config.toml
n_head = 3
activation = "swiglu"
positions = "rope"
init = "normal"
init_std_up = 0.0456
lr = 0.00272
warmup_steps = 28
schedule = "wsd"
decay_shape = "linear"
dataset = "wikipedia_en"
Each number is 200 + 40 x the weight over its row's rms, rounded and kept within 0 to 999. Layers, rows and columns count from 0. The size before them is the row's rms in percent of the matrix's.

# layer 2 MLP down (transposed), 512x192, rms 0.103, rows 300-348, columns 48-95
099,159,172,180,190,254,169,209,133,151,186,180,189,188,226,209,274,214,230,221,254,173,183,225,157,192,175,189,224,265,209,219,221,235,151,196,178,221,141,140,188,203,194,225,200,255,154,211,183
102,276,201,166,210,128,231,269,186,174,175,222,217,194,171,131,246,188,254,211,165,226,204,201,164,220,269,192,188,198,150,218,264,185,187,131,169,177,117,171,198,252,225,257,158,147,211,175,173
105,184,138,151,161,195,167,185,147,148,223,194,146,185,218,188,231,208,173,203,166,157,188,201,196,214,64,192,217,132,227,230,219,260,129,207,163,246,178,192,169,206,154,286,242,249,194,205,168
095,268,245,233,196,244,267,118,312,169,200,154,112,211,198,221,138,199,189,158,162,212,191,186,197,164,192,228,190,205,137,101,197,144,232,214,204,269,208,223,187,188,169,262,191,228,181,175,274
099,220,162,202,284,164,202,159,159,234,225,267,187,220,210,180,216,155,230,246,124,235,235,165,201,262,154,165,236,166,159,277,164,206,240,173,184,220,197,176,214,166,263,223,171,182,221,263,200
093,167,216,211,172,238,271,224,240,152,225,299,286,153,187,173,174,191,212,164,168,232,241,212,213,175,271,174,176,227,236,149,157,207,222,181,178,178,184,258,224,238,255,221,185,171,237,206,135
099,192,134,186,238,188,198,167,151,182,169,195,190,277,264,162,233,198,188,231,196,234,247,168,232,242,290,214,201,232,216,187,274,212,203,259,167,174,180,211,184,226,196,256,188,141,239,265,180
101,203,240,163,254,167,185,191,228,155,182,177,233,210,204,210,229,141,208,235,174,224,131,137,223,248,251,184,180,226,219,154,218,174,217,297,218,218,209,211,168,189,271,200,179,186,178,180,305
091,149,163,159,232,226,205,193,131,184,205,216,290,207,211,229,200,211,131,194,195,240,200,199,202,238,207,225,223,295,155,191,193,121,173,123,187,204,200,226,156,207,238,131,182,210,202,184,182
099,321,248,297,203,179,220,230,155,195,198,178,198,156,191,223,152,136,220,168,205,227,237,216,178,216,170,160,215,171,217,176,238,216,171,147,155,197,231,186,168,125,167,193,254,220,192,167,194
103,154,221,226,216,86,232,225,238,186,199,208,224,244,175,264,259,191,242,151,90,111,235,283,185,205,208,155,165,157,176,201,144,184,182,231,263,147,149,164,221,213,239,172,132,250,163,194,264
097,203,80,169,195,212,133,168,260,206,272,212,159,142,200,164,166,268,190,235,214,168,178,207,278,205,264,294,244,222,273,240,162,227,135,227,173,192,221,177,202,178,250,109,162,241,231,192,204
097,228,237,185,199,231,164,197,171,219,147,196,211,245,155,155,234,197,259,325,185,222,214,187,202,173,218,185,252,214,247,135,181,245,175,235,237,154,205,253,195,236,130,169,211,258,212,185,159
096,221,166,188,219,157,120,108,163,176,225,262,219,286,212,180,134,249,226,195,150,207,208,144,187,140,115,163,198,280,206,185,182,208,136,192,232,182,135,211,254,144,215,183,272,165,194,197,247
093,241,250,190,186,215,107,269,199,170,189,205,198,169,195,209,164,201,179,180,186,200,260,194,188,230,131,206,221,226,265,269,139,204,193,249,192,258,186,217,224,112,221,217,230,200,191,233,280
095,225,171,243,169,295,204,254,243,196,125,210,194,178,156,215,180,226,202,209,123,203,176,211,142,178,137,267,231,235,215,224,232,214,157,161,233,163,210,193,256,229,178,156,182,207,221,214,152
095,228,262,224,257,188,201,202,164,242,178,231,198,189,169,205,172,173,214,233,208,224,164,205,225,220,130,192,104,260,264,229,175,265,212,242,197,237,182,169,116,177,241,218,182,163,204,173,237
092,311,220,238,198,181,234,211,205,260,242,237,236,157,153,229,152,229,114,246,211,231,178,201,160,217,270,204,200,221,236,186,230,170,124,208,232,259,231,154,207,175,201,177,198,165,219,201,156
093,167,217,156,208,250,205,171,95,275,201,178,171,235,172,133,160,154,227,155,170,141,230,245,213,184,238,181,219,187,142,212,171,203,242,166,205,174,196,214,170,239,178,189,236,208,171,225,212
099,164,163,158,239,274,259,225,193,277,216,262,181,172,175,270,189,239,241,199,216,200,162,125,176,184,201,245,185,215,181,188,162,227,246,265,167,169,197,260,203,206,236,256,163,157,197,206,203
094,235,184,213,230,312,225,302,215,226,232,261,148,210,279,202,194,179,198,186,193,188,165,199,200,184,240,176,231,191,186,255,196,295,189,230,143,160,220,171,186,177,238,269,210,224,188,121,232
094,165,207,207,211,219,215,175,149,210,248,294,255,154,257,228,171,215,123,192,136,175,243,195,192,155,228,213,157,251,195,247,296,167,156,222,249,169,264,158,216,91,251,175,169,255,252,170,216
105,145,172,201,225,185,219,292,204,211,163,183,185,183,244,183,251,228,172,195,140,132,64,161,174,199,160,170,220,157,186,188,233,181,231,200,257,203,194,203,221,208,289,190,145,218,207,199,210
102,180,192,234,228,295,218,280,219,221,154,254,220,216,229,212,258,205,190,203,181,136,146,191,213,186,290,163,157,215,222,199,260,239,189,225,207,153,104,240,229,221,232,114,240,173,189,188,235
103,238,192,191,252,145,259,247,224,193,220,145,237,124,182,172,313,202,249,225,245,217,172,237,190,229,173,250,244,203,293,148,132,133,219,186,215,171,152,194,218,170,171,177,221,230,151,179,231
108,197,227,199,163,203,190,225,181,196,197,249,234,151,260,143,204,153,137,168,235,195,250,207,281,226,223,234,267,260,188,177,201,258,211,241,241,213,166,190,277,181,249,154,197,142,217,173,216
117,187,258,122,185,189,195,239,243,197,197,189,178,223,203,205,247,221,200,243,184,237,176,181,251,191,147,204,260,207,227,231,181,224,191,210,225,191,166,252,213,178,218,154,237,245,184,251,157
104,160,244,254,206,215,193,219,222,208,179,293,155,148,181,153,151,179,152,83,270,218,167,230,169,174,184,173,193,213,190,252,214,158,200,268,109,286,246,195,221,149,227,155,250,216,165,268,114
097,250,193,174,291,182,185,77,212,246,201,216,213,246,232,221,169,174,177,188,192,208,235,169,246,217,159,170,235,184,153,149,218,187,161,181,203,182,211,135,221,270,185,273,243,219,157,202,185
099,168,250,185,209,162,265,204,227,179,217,205,268,235,240,200,197,270,203,216,237,232,179,232,272,165,278,244,254,212,166,166,223,251,130,237,186,191,162,202,208,210,160,194,295,265,213,226,229
099,197,207,165,145,190,217,175,281,167,181,200,218,183,169,193,230,209,206,136,169,231,217,193,143,169,238,139,225,187,210,230,200,163,240,248,223,218,235,227,253,150,162,226,226,240,248,234,221
098,164,236,219,212,267,145,248,230,230,261,255,173,182,217,232,181,208,229,195,199,184,94,227,258,170,173,190,165,208,230,167,206,207,239,200,239,169,236,286,167,158,203,214,207,276,213,147,145
100,260,183,229,241,186,205,234,189,152,220,141,183,180,243,113,204,175,191,240,238,235,263,239,229,263,210,218,151,209,190,154,261,240,199,194,201,170,198,134,237,180,209,141,226,200,176,217,240
103,196,196,277,210,193,113,290,296,175,181,178,195,209,199,194,247,214,321,238,183,200,133,229,240,265,193,164,138,192,167,173,323,237,214,252,211,194,184,177,171,164,139,201,193,191,245,234,225
094,183,180,161,170,177,200,281,140,236,231,115,217,196,201,122,204,159,181,186,218,229,160,184,222,148,195,225,134,179,159,161,212,202,212,159,300,150,198,219,212,257,233,190,227,215,202,222,118
093,209,215,274,145,194,279,238,167,223,151,229,216,152,165,224,210,212,243,187,210,200,173,220,168,151,223,195,174,177,224,245,188,193,261,192,197,162,159,53,166,147,170,200,258,177,208,187,143
109,179,145,244,170,142,203,247,228,199,224,197,149,201,235,180,209,136,184,215,239,229,187,188,264,235,208,213,157,177,242,217,197,153,213,171,172,202,234,212,243,251,232,208,163,214,200,163,221
101,226,217,237,157,202,202,173,202,228,227,120,212,203,198,180,155,197,191,315,161,204,173,177,133,236,248,257,225,242,164,247,172,198,179,195,170,218,188,198,227,236,184,192,195,129,209,96,266
102,246,298,178,145,178,155,119,98,227,266,201,239,164,183,167,158,191,127,245,174,233,185,131,215,229,226,175,208,195,265,173,208,178,178,222,168,238,190,113,241,205,192,310,223,283,207,257,172
095,208,200,209,211,226,155,175,125,234,174,271,238,299,185,174,220,151,237,143,161,161,226,191,215,212,203,177,275,223,159,199,129,283,205,246,222,229,164,244,172,242,191,230,169,237,143,217,152
091,229,221,241,174,150,218,152,191,164,196,169,242,164,172,169,197,255,121,184,220,189,137,141,242,223,257,225,267,187,175,224,203,230,198,250,173,252,162,235,182,230,189,189,223,118,159,331,225
091,189,227,274,218,193,210,197,179,243,209,123,214,186,241,203,184,200,235,204,195,175,180,197,170,234,263,174,149,216,185,211,126,185,228,181,214,226,208,198,184,159,239,219,179,237,184,183,241
128,213,184,186,205,165,138,199,213,144,177,195,178,191,255,113,242,221,195,242,239,230,221,215,154,184,164,146,202,205,161,191,198,226,148,367,171,225,188,217,220,126,231,276,271,211,229,207,150
111,221,177,150,165,185,142,211,261,114,149,217,149,245,201,177,167,243,145,168,221,166,268,136,156,238,201,311,133,206,226,164,166,220,244,152,123,233,212,190,187,239,214,214,229,168,251,269,124
094,214,204,217,212,183,188,236,214,193,241,206,151,170,257,296,114,235,295,195,134,157,196,218,101,202,166,210,198,143,207,225,199,244,216,225,223,218,147,215,171,166,180,219,261,167,154,237,198
101,225,172,249,244,179,207,215,227,197,231,165,254,230,197,128,220,204,234,164,197,250,190,213,167,239,332,168,224,182,220,181,232,278,188,212,226,179,177,206,141,216,169,181,250,127,188,227,252
093,164,149,132,175,218,151,257,159,202,196,235,218,286,138,186,198,170,205,163,178,294,140,178,184,232,203,247,255,191,273,191,227,182,243,161,197,214,272,223,209,235,118,164,197,163,263,293,161
105,184,145,160,231,192,168,225,249,235,241,206,157,188,191,185,225,202,255,317,199,218,205,223,223,245,194,204,206,244,189,205,172,144,154,187,198,180,234,258,187,212,116,178,186,248,241,138,258
119,209,200,181,212,242,210,132,222,212,205,249,133,199,189,222,172,215,275,187,190,135,246,235,169,165,196,260,219,156,175,203,222,185,165,228,176,280,132,165,143,178,180,206,180,228,203,186,165
# layer 2 MLP gate, 512x192, rms 0.108, rows 301-348, columns 48-95
091,177,217,222,225,244,174,138,233,182,236,174,179,174,176,193,146,243,203,169,175,114,228,147,240,151,174,151,182,191,293,215,149,282,188,236,219,199,336,207,234,184,155,178,181,158,186,192,210
099,266,197,126,191,257,123,225,161,218,199,121,156,278,167,227,204,238,186,227,220,199,206,216,174,126,172,225,142,210,254,155,203,276,175,207,157,153,200,127,133,187,217,242,225,197,244,215,135
096,184,238,240,232,225,189,214,144,275,205,237,184,117,205,176,227,168,249,248,196,156,306,219,212,245,161,174,233,157,198,207,169,191,185,281,228,136,222,160,159,188,184,263,212,194,197,185,231
098,115,189,228,209,198,214,152,207,178,127,201,165,289,252,235,225,203,178,156,250,175,198,244,296,227,230,269,205,223,242,186,170,170,241,176,181,119,249,230,167,243,195,136,208,281,255,177,195
099,205,295,190,173,224,164,214,142,171,156,186,204,261,180,233,192,163,192,183,141,229,238,192,257,203,180,121,181,166,192,168,258,181,161,228,234,184,155,165,163,247,182,173,100,194,150,203,184
103,194,183,202,206,220,229,240,175,224,151,162,242,193,140,274,201,222,227,119,134,211,191,254,201,193,183,174,170,205,219,233,97,99,202,200,242,172,136,223,255,136,173,127,217,220,160,232,183
101,254,271,175,137,165,205,181,202,261,235,163,170,215,183,177,287,145,263,207,252,236,139,193,200,286,200,220,172,143,188,175,178,259,217,300,200,177,244,174,199,193,168,129,187,215,288,184,127
100,169,250,203,223,250,245,173,258,277,228,178,93,193,233,213,279,248,252,231,197,183,231,233,191,234,158,138,225,126,178,226,249,265,178,196,231,165,187,190,340,225,188,186,175,223,258,173,158
110,103,229,223,229,161,165,119,179,186,179,211,197,147,168,174,237,205,187,154,177,257,207,184,247,195,224,168,204,188,186,218,136,178,235,272,175,218,221,229,217,269,155,230,227,191,167,244,219
098,127,160,190,131,221,175,171,149,233,202,203,186,171,200,193,151,175,240,139,203,181,178,193,265,159,219,209,190,221,97,172,236,201,112,165,186,222,208,247,225,229,190,183,272,189,211,227,227
099,137,207,161,180,111,256,121,170,228,190,213,196,192,194,201,205,241,238,191,179,188,206,191,176,223,135,237,241,188,208,223,173,201,240,278,163,166,242,168,127,249,186,216,208,224,151,144,203
097,206,175,172,221,242,161,179,176,157,185,231,167,213,226,173,195,150,182,182,214,135,192,238,255,224,244,191,183,234,181,188,68,177,169,204,128,282,283,188,176,210,284,203,185,200,235,150,213
103,173,126,254,152,219,222,176,172,188,240,136,131,296,151,244,144,151,214,202,159,215,216,232,192,178,215,161,200,149,255,221,208,220,189,226,158,203,120,177,194,227,226,226,298,228,196,192,163
105,194,199,198,205,185,155,149,265,203,184,237,183,143,161,190,219,258,271,139,211,133,216,214,141,187,254,190,243,233,186,145,151,138,214,207,260,252,220,165,196,216,250,253,199,160,216,210,193
089,208,157,236,275,181,192,109,208,197,234,199,240,215,184,156,260,189,205,185,230,245,161,158,210,179,96,294,234,163,177,197,159,231,150,210,191,146,241,58,187,229,175,212,166,181,201,166,208
100,211,269,203,226,209,167,206,238,250,177,184,258,185,218,148,174,199,274,192,172,217,145,254,216,237,194,145,117,249,213,198,195,248,218,194,180,170,182,186,203,237,228,223,196,136,237,189,223
097,130,130,192,286,215,230,166,219,143,142,187,182,179,213,154,193,176,207,230,232,111,238,199,230,248,192,188,126,259,263,166,194,190,202,258,162,262,206,164,145,200,195,241,156,179,225,185,213
100,242,204,202,257,200,178,247,198,211,232,173,185,135,190,162,137,169,263,176,268,194,216,192,131,145,215,159,214,177,275,217,190,178,115,255,196,163,158,150,155,230,106,153,141,212,219,166,125
090,239,240,217,61,200,129,203,159,195,155,113,221,268,164,204,171,145,181,253,215,228,203,187,176,199,219,118,199,178,188,227,238,172,174,213,234,212,199,189,230,176,165,223,133,281,179,230,242
076,222,222,236,212,185,269,256,214,224,201,195,112,218,232,163,250,179,168,214,148,217,244,183,182,176,214,128,159,212,190,243,216,263,299,182,167,218,287,189,154,143,200,154,257,246,214,192,194
093,210,212,186,187,198,237,222,182,162,150,168,234,238,194,194,286,258,230,227,158,291,156,219,222,266,219,242,127,195,172,124,202,127,270,186,255,201,164,191,262,146,133,237,195,210,228,222,139
099,122,93,144,138,156,225,217,231,224,230,224,177,201,194,232,223,144,228,266,172,195,159,210,167,222,187,155,136,192,187,164,182,197,249,248,228,243,195,258,223,221,272,232,203,244,149,254,207
095,210,264,253,243,192,170,190,196,155,214,155,200,164,259,182,143,168,267,200,182,149,92,275,169,201,285,155,219,218,222,227,159,196,211,229,276,172,191,234,215,197,269,240,182,223,254,254,145
102,227,226,191,206,163,205,214,228,188,158,218,177,139,202,121,219,278,196,209,212,223,230,193,216,273,328,140,223,159,249,267,221,214,248,175,252,208,125,180,184,169,201,207,188,224,157,209,191
099,211,172,233,184,276,274,192,199,204,178,190,168,203,206,138,165,206,172,205,161,204,154,216,247,113,216,286,135,216,245,122,131,177,206,267,200,215,149,240,96,170,253,265,207,159,225,260,225
105,215,217,183,162,224,190,204,225,211,138,184,190,242,151,192,187,240,191,217,242,165,154,264,282,255,209,212,291,212,152,167,149,189,236,189,187,176,147,144,218,200,167,195,201,236,189,212,243
110,194,158,157,257,219,172,147,208,162,233,202,184,213,117,222,116,196,217,147,214,157,173,264,162,195,228,234,125,194,175,251,160,167,220,195,246,218,204,230,178,204,242,209,189,240,137,183,160
101,203,192,143,147,229,217,28,316,215,176,152,207,246,263,285,178,174,190,202,237,199,241,191,217,202,265,166,251,121,195,204,115,164,167,221,206,196,222,163,155,188,186,202,276,159,156,147,231
098,208,172,249,282,227,191,186,160,231,216,211,218,201,115,85,247,227,160,249,256,194,187,195,120,196,157,209,299,250,223,183,188,270,147,202,145,268,253,225,187,220,179,307,193,239,177,242,130
099,203,206,202,128,205,235,124,148,161,210,163,160,225,167,251,173,213,174,196,195,239,218,251,158,159,121,161,250,205,171,160,157,219,257,192,166,186,181,174,288,188,224,181,226,210,231,228,179
106,165,232,135,139,269,169,279,211,231,147,169,232,258,236,253,134,178,151,232,147,169,248,270,249,200,213,159,206,228,165,228,245,183,264,143,176,198,197,168,226,169,208,130,220,138,221,176,238
108,223,192,180,178,165,243,262,250,276,183,176,185,231,184,230,120,176,102,150,198,203,171,280,174,246,170,112,222,196,206,183,187,228,153,184,178,184,205,162,234,184,202,165,205,232,224,234,193
104,222,188,228,264,185,150,199,266,183,212,252,185,153,165,238,232,179,314,231,171,174,243,211,226,242,211,65,158,220,291,168,234,256,152,234,124,189,154,226,226,242,196,234,96,151,205,234,124
104,184,222,175,164,196,110,222,192,176,228,215,199,207,186,285,155,193,236,200,239,254,210,222,262,265,176,146,239,197,234,183,253,170,285,186,220,194,274,167,226,201,107,238,140,239,187,135,153
105,222,162,140,242,148,152,149,194,238,252,189,125,209,190,168,160,204,271,254,151,153,261,189,149,225,171,245,193,213,153,151,171,235,203,220,201,162,168,174,190,199,235,248,230,168,157,226,236
103,130,132,156,214,204,287,176,204,157,174,143,273,197,217,203,152,88,225,194,192,256,206,207,208,238,203,227,163,197,211,285,217,182,188,215,191,273,201,223,131,247,221,189,183,229,212,253,178
103,115,167,211,282,269,223,186,194,238,172,147,116,250,254,153,221,188,186,179,144,293,183,235,292,157,169,202,235,176,230,179,202,277,236,212,192,240,176,198,206,210,107,176,244,171,210,236,226
103,122,224,159,116,196,251,181,254,151,166,188,225,231,246,197,179,183,196,202,246,186,124,207,209,159,263,157,142,238,228,213,262,164,185,167,257,284,123,142,248,145,193,221,183,191,234,235,208
106,248,280,268,239,163,135,149,173,217,193,205,140,231,215,268,257,187,253,196,229,155,270,148,217,178,159,183,186,229,187,172,224,221,133,102,227,178,191,248,261,268,254,210,210,188,147,245,189
092,204,240,147,206,179,278,160,252,218,161,181,162,249,231,165,175,151,269,209,209,240,267,258,159,210,189,227,178,181,212,226,187,97,169,231,242,206,230,177,252,141,233,188,177,291,169,147,234
094,231,217,260,180,231,188,214,210,170,190,231,166,201,153,186,75,217,155,216,245,174,172,161,206,147,190,212,243,231,251,259,221,220,163,183,193,207,188,111,183,261,234,194,240,170,208,146,237
097,251,146,163,145,174,166,158,162,231,192,233,218,169,207,279,256,150,150,183,190,243,247,197,220,209,250,177,208,185,205,201,215,213,170,132,252,207,153,219,201,143,194,211,113,168,239,247,212
100,169,309,140,173,107,209,234,225,224,143,208,209,264,240,163,204,202,217,261,189,217,229,165,139,174,189,177,272,204,169,165,194,235,119,200,165,175,279,127,215,127,128,185,226,200,218,155,180
101,179,212,228,190,157,126,200,126,255,224,195,177,171,181,274,159,238,308,154,212,141,194,206,174,145,190,215,172,171,235,198,166,238,202,201,221,192,157,143,227,162,127,191,205,183,210,239,207
101,218,170,185,222,208,186,175,178,185,214,239,222,147,204,151,239,171,266,255,225,157,208,242,196,284,182,231,195,151,174,119,193,142,268,245,190,265,209,140,209,243,174,213,221,239,183,168,232
080,277,223,142,271,215,173,238,210,187,240,152,182,170,192,249,273,211,231,174,213,184,179,215,218,212,199,166,227,196,233,243,268,178,173,264,211,197,191,251,213,164,161,154,253,164,248,211,210
102,183,201,222,200,179,248,230,224,211,170,170,182,212,177,215,211,170,141,208,217,218,161,197,208,131,164,188,151,177,186,224,196,254,201,229,218,182,224,209,197,208,264,246,207,175,220,220,163
101,197,187,199,129,142,285,192,234,195,140,259,99,236,191,195,230,156,245,210,172,128,244,240,235,199,242,191,142,279,204,138,204,218,149,225,181,238,250,195,168,219,219,278,138,160,229,194,212
# layer 2 MLP up, 512x192, rms 0.112, rows 301-348, columns 48-95
083,187,200,228,224,262,181,186,149,206,244,232,167,227,187,236,150,251,217,211,252,200,202,251,191,181,272,209,241,240,191,218,143,225,300,225,183,184,188,246,241,214,179,159,230,272,194,187,201
103,229,186,248,160,237,133,178,274,217,187,213,192,162,260,225,256,84,164,153,204,173,186,213,222,249,220,244,185,156,209,276,199,211,221,186,194,189,154,180,171,183,150,240,141,209,168,146,183
094,203,239,183,240,155,140,215,234,222,194,231,201,160,216,250,209,150,188,222,153,194,200,204,233,248,166,197,130,238,160,248,177,222,181,189,178,293,204,194,184,253,178,127,202,279,203,183,154
098,174,179,257,239,259,131,220,196,162,181,210,250,185,273,170,198,169,190,196,163,201,137,162,253,262,261,231,191,176,219,248,158,185,273,161,197,249,154,187,145,208,289,154,179,175,203,223,156
094,243,215,139,270,179,180,176,141,173,171,187,165,234,175,233,187,251,125,222,198,248,232,189,248,208,244,159,199,126,200,249,249,189,235,208,190,240,218,178,175,160,162,209,169,208,247,234,177
097,247,256,294,200,160,149,257,148,181,182,179,210,285,198,185,191,195,171,271,220,154,194,138,142,211,237,194,245,137,236,217,246,210,165,236,123,128,240,108,242,271,144,214,178,205,241,170,198
114,171,177,261,242,253,158,124,152,133,225,158,199,215,160,239,152,224,163,211,192,131,246,218,145,148,179,212,243,218,203,220,199,124,219,171,174,200,161,242,119,181,283,209,224,183,197,193,158
101,182,189,241,214,176,213,169,172,180,225,179,152,208,226,261,207,221,192,159,204,198,186,212,190,234,165,179,169,185,146,157,208,194,215,250,195,184,214,273,254,177,202,203,127,188,221,208,246
104,179,236,226,207,192,104,222,227,158,175,200,264,111,216,138,238,273,264,135,206,177,194,225,238,191,196,216,271,210,93,236,169,215,221,226,211,228,147,221,139,217,176,127,126,234,160,155,183
108,170,231,244,224,153,119,156,168,246,207,177,204,208,186,233,193,169,211,178,170,249,141,197,238,215,236,156,156,194,151,197,202,201,177,134,215,192,202,190,220,250,206,188,191,227,220,247,233
110,150,204,199,140,240,160,163,147,189,182,200,160,189,201,164,244,186,189,190,216,186,166,194,205,181,287,223,128,232,241,215,213,256,191,183,178,159,218,187,251,254,232,186,176,173,233,263,206
104,168,158,201,227,188,275,240,206,212,203,243,270,272,186,217,221,240,224,173,196,252,242,202,199,156,185,178,207,154,183,182,268,212,239,302,276,166,173,162,241,139,183,142,272,169,194,214,162
103,206,188,201,229,165,267,187,209,190,125,187,156,301,229,170,196,194,211,165,182,274,177,174,160,153,232,172,222,179,230,143,207,141,198,173,246,215,169,213,201,170,161,242,206,208,243,237,218
104,259,184,204,199,244,250,152,299,163,123,214,118,189,283,175,221,211,250,204,144,236,206,156,167,247,139,77,228,171,260,187,231,206,267,87,241,185,193,169,198,214,187,218,198,226,236,233,209
091,238,96,149,231,197,165,206,174,259,205,276,245,202,204,138,230,225,204,279,259,158,212,206,206,270,196,197,204,198,175,219,236,235,241,181,137,153,243,109,181,203,219,212,159,190,247,141,239
103,256,209,139,183,224,238,233,151,193,124,191,186,192,207,167,180,180,192,182,159,170,193,152,196,219,204,167,167,133,210,190,196,158,201,259,220,233,163,154,235,123,170,136,172,186,202,207,116
094,175,230,171,205,223,259,199,186,153,217,253,211,162,125,184,198,213,212,198,202,143,168,195,226,193,148,191,174,202,263,143,255,220,175,202,179,219,169,146,87,89,218,232,193,220,227,163,179
098,186,251,149,188,213,169,225,160,220,173,212,213,215,237,163,206,221,226,220,182,247,240,238,245,264,261,200,197,277,206,229,301,201,163,177,187,183,178,194,230,261,195,264,197,210,171,226,140
085,231,228,197,216,186,209,157,185,191,241,194,189,181,236,175,230,188,189,157,161,211,231,268,184,221,139,212,184,155,250,198,188,218,196,118,196,187,255,156,220,278,238,215,151,230,192,189,160
085,253,184,247,161,127,166,270,254,234,130,174,138,190,188,254,187,241,237,168,162,198,241,204,189,195,151,259,165,194,233,138,203,110,285,206,201,253,198,248,183,204,132,172,186,122,123,272,196
103,196,223,223,191,293,267,167,200,210,157,221,204,214,215,209,220,215,146,256,240,204,208,214,164,275,132,233,168,229,226,165,125,259,232,235,216,200,178,211,208,197,225,195,178,190,204,216,197
105,185,270,259,183,214,237,167,181,186,126,256,223,253,207,162,141,126,180,221,151,177,145,240,187,238,223,203,145,187,103,237,198,224,190,234,240,149,224,196,233,228,207,245,215,262,173,147,161
100,218,202,197,218,187,166,214,194,217,212,151,194,189,250,152,250,193,250,188,223,248,214,223,224,222,147,236,220,233,161,250,182,190,227,231,166,191,281,231,208,121,152,198,138,236,208,144,195
103,200,181,195,159,291,213,204,215,199,211,212,176,181,173,168,153,233,169,210,159,202,211,248,143,196,220,176,217,257,169,270,182,203,196,199,254,193,134,226,186,184,195,223,212,183,286,213,145
102,188,241,184,221,211,179,193,207,228,296,169,240,187,212,198,209,183,216,201,138,170,198,220,276,198,150,191,121,210,202,174,230,138,209,215,212,291,199,149,145,112,302,238,259,122,148,213,242
106,143,185,185,234,248,177,239,159,129,208,159,218,169,211,219,183,185,191,176,213,189,236,199,232,229,276,243,198,267,254,203,166,198,230,192,187,199,172,217,152,249,217,106,239,252,207,183,209
109,162,225,242,238,203,277,221,207,218,215,195,139,194,128,207,126,228,208,201,181,160,232,180,229,214,193,179,266,195,167,204,135,224,204,222,159,167,235,202,255,238,213,180,305,210,272,192,239
097,232,214,251,172,232,186,202,216,226,208,226,124,221,201,254,240,270,242,125,189,247,170,188,222,209,294,226,188,206,222,201,281,186,266,254,161,176,191,151,141,201,151,180,220,235,193,210,235
097,139,231,252,170,178,92,213,202,198,252,163,183,183,238,256,223,151,183,197,175,160,217,251,231,226,99,255,210,223,195,219,197,203,223,197,277,214,169,154,224,218,235,203,113,185,240,256,240
092,173,243,189,248,266,276,222,245,255,121,226,208,216,182,136,200,204,147,166,190,205,209,160,218,284,183,206,172,224,190,196,222,192,230,173,233,255,226,247,233,212,100,225,143,179,208,241,196
107,176,216,204,164,233,174,225,160,127,179,247,217,195,217,186,261,232,155,171,190,151,167,256,218,228,257,216,171,198,205,127,170,269,245,119,197,246,160,169,207,237,138,181,209,179,183,222,141
110,205,88,200,169,196,251,160,173,325,199,188,223,195,147,219,258,212,155,233,221,154,171,132,274,222,199,194,213,237,258,203,190,251,142,245,198,163,222,183,174,171,224,127,179,228,172,184,223
098,162,187,185,205,201,203,128,98,158,261,180,209,239,184,229,216,161,203,212,244,208,260,289,219,210,200,256,235,211,221,156,184,163,212,242,156,233,263,170,224,188,212,203,274,170,122,181,189
101,221,179,162,291,194,166,190,152,246,214,213,138,194,211,224,179,241,180,234,181,204,239,242,232,250,210,217,221,129,259,209,157,172,126,203,204,245,215,251,186,250,173,238,211,195,177,198,216
102,171,198,149,208,191,185,151,135,206,247,198,176,214,168,233,185,272,176,164,183,194,146,198,136,179,287,238,186,227,225,158,159,221,211,220,249,250,153,215,162,164,142,264,247,137,179,260,270
099,258,242,196,215,232,163,192,229,225,171,177,254,166,159,228,181,221,224,180,180,236,171,147,145,140,199,215,60,197,160,132,146,140,202,224,252,126,178,155,201,206,226,265,248,196,221,214,115
099,181,177,163,175,178,197,211,207,170,141,195,133,208,211,212,101,220,166,178,187,175,181,185,126,196,262,175,215,168,197,177,205,229,201,185,156,214,127,216,161,161,214,184,240,262,185,234,220
106,143,224,129,247,213,232,174,265,162,125,202,231,286,194,175,253,262,214,188,135,160,219,258,156,200,228,199,171,229,187,222,206,224,185,187,215,222,244,124,230,221,218,169,132,206,157,217,243
103,219,177,186,196,227,256,127,165,156,244,249,177,212,218,213,183,235,144,181,225,184,236,238,203,217,179,213,177,237,219,204,147,203,160,167,156,84,274,117,201,140,192,222,215,185,145,178,130
089,227,192,220,177,178,191,254,220,162,236,133,277,228,218,278,236,162,232,188,144,222,201,260,247,196,110,159,153,206,185,240,205,191,191,231,225,218,200,250,175,250,187,185,151,232,159,178,194
092,192,238,215,186,171,179,291,209,185,228,155,213,280,171,256,185,183,264,172,211,168,206,273,189,175,157,160,195,176,250,206,181,234,143,195,156,188,225,160,211,203,302,260,223,212,181,188,285
112,195,200,233,189,219,235,230,243,152,245,200,184,293,181,183,227,244,244,265,217,211,143,219,125,173,182,163,171,161,166,202,177,217,217,278,207,185,175,213,209,217,193,271,269,252,155,200,184
101,155,162,163,131,230,198,147,252,189,229,240,147,181,211,201,192,160,202,156,236,169,107,226,264,236,211,218,174,253,166,89,188,181,186,211,186,227,192,180,215,206,187,168,256,209,260,183,209
092,174,196,146,232,297,242,190,248,185,206,218,222,217,198,116,219,181,144,236,239,227,110,211,184,242,231,125,166,112,196,229,163,203,136,225,231,153,199,208,228,194,210,243,216,140,175,134,206
097,205,200,262,167,187,142,156,222,235,181,188,249,175,187,262,170,226,209,222,177,110,189,78,296,161,141,213,207,240,233,195,232,263,239,197,233,258,253,243,219,257,283,236,247,250,228,228,183
087,216,220,277,210,150,211,156,195,199,207,204,179,130,258,242,203,247,152,255,222,189,241,152,229,186,207,161,183,182,150,143,135,251,155,192,149,136,170,189,207,224,263,309,135,194,209,137,234
108,179,224,230,185,233,153,276,235,191,151,257,217,269,227,193,102,141,227,175,249,161,249,158,236,218,168,187,127,205,198,294,282,234,185,157,224,270,246,139,215,213,255,199,212,172,227,303,224
099,161,142,242,183,208,254,201,172,166,202,209,185,238,189,258,273,183,212,195,240,151,196,261,228,275,197,254,269,212,238,217,142,213,163,258,189,241,201,235,209,215,197,225,130,168,243,251,162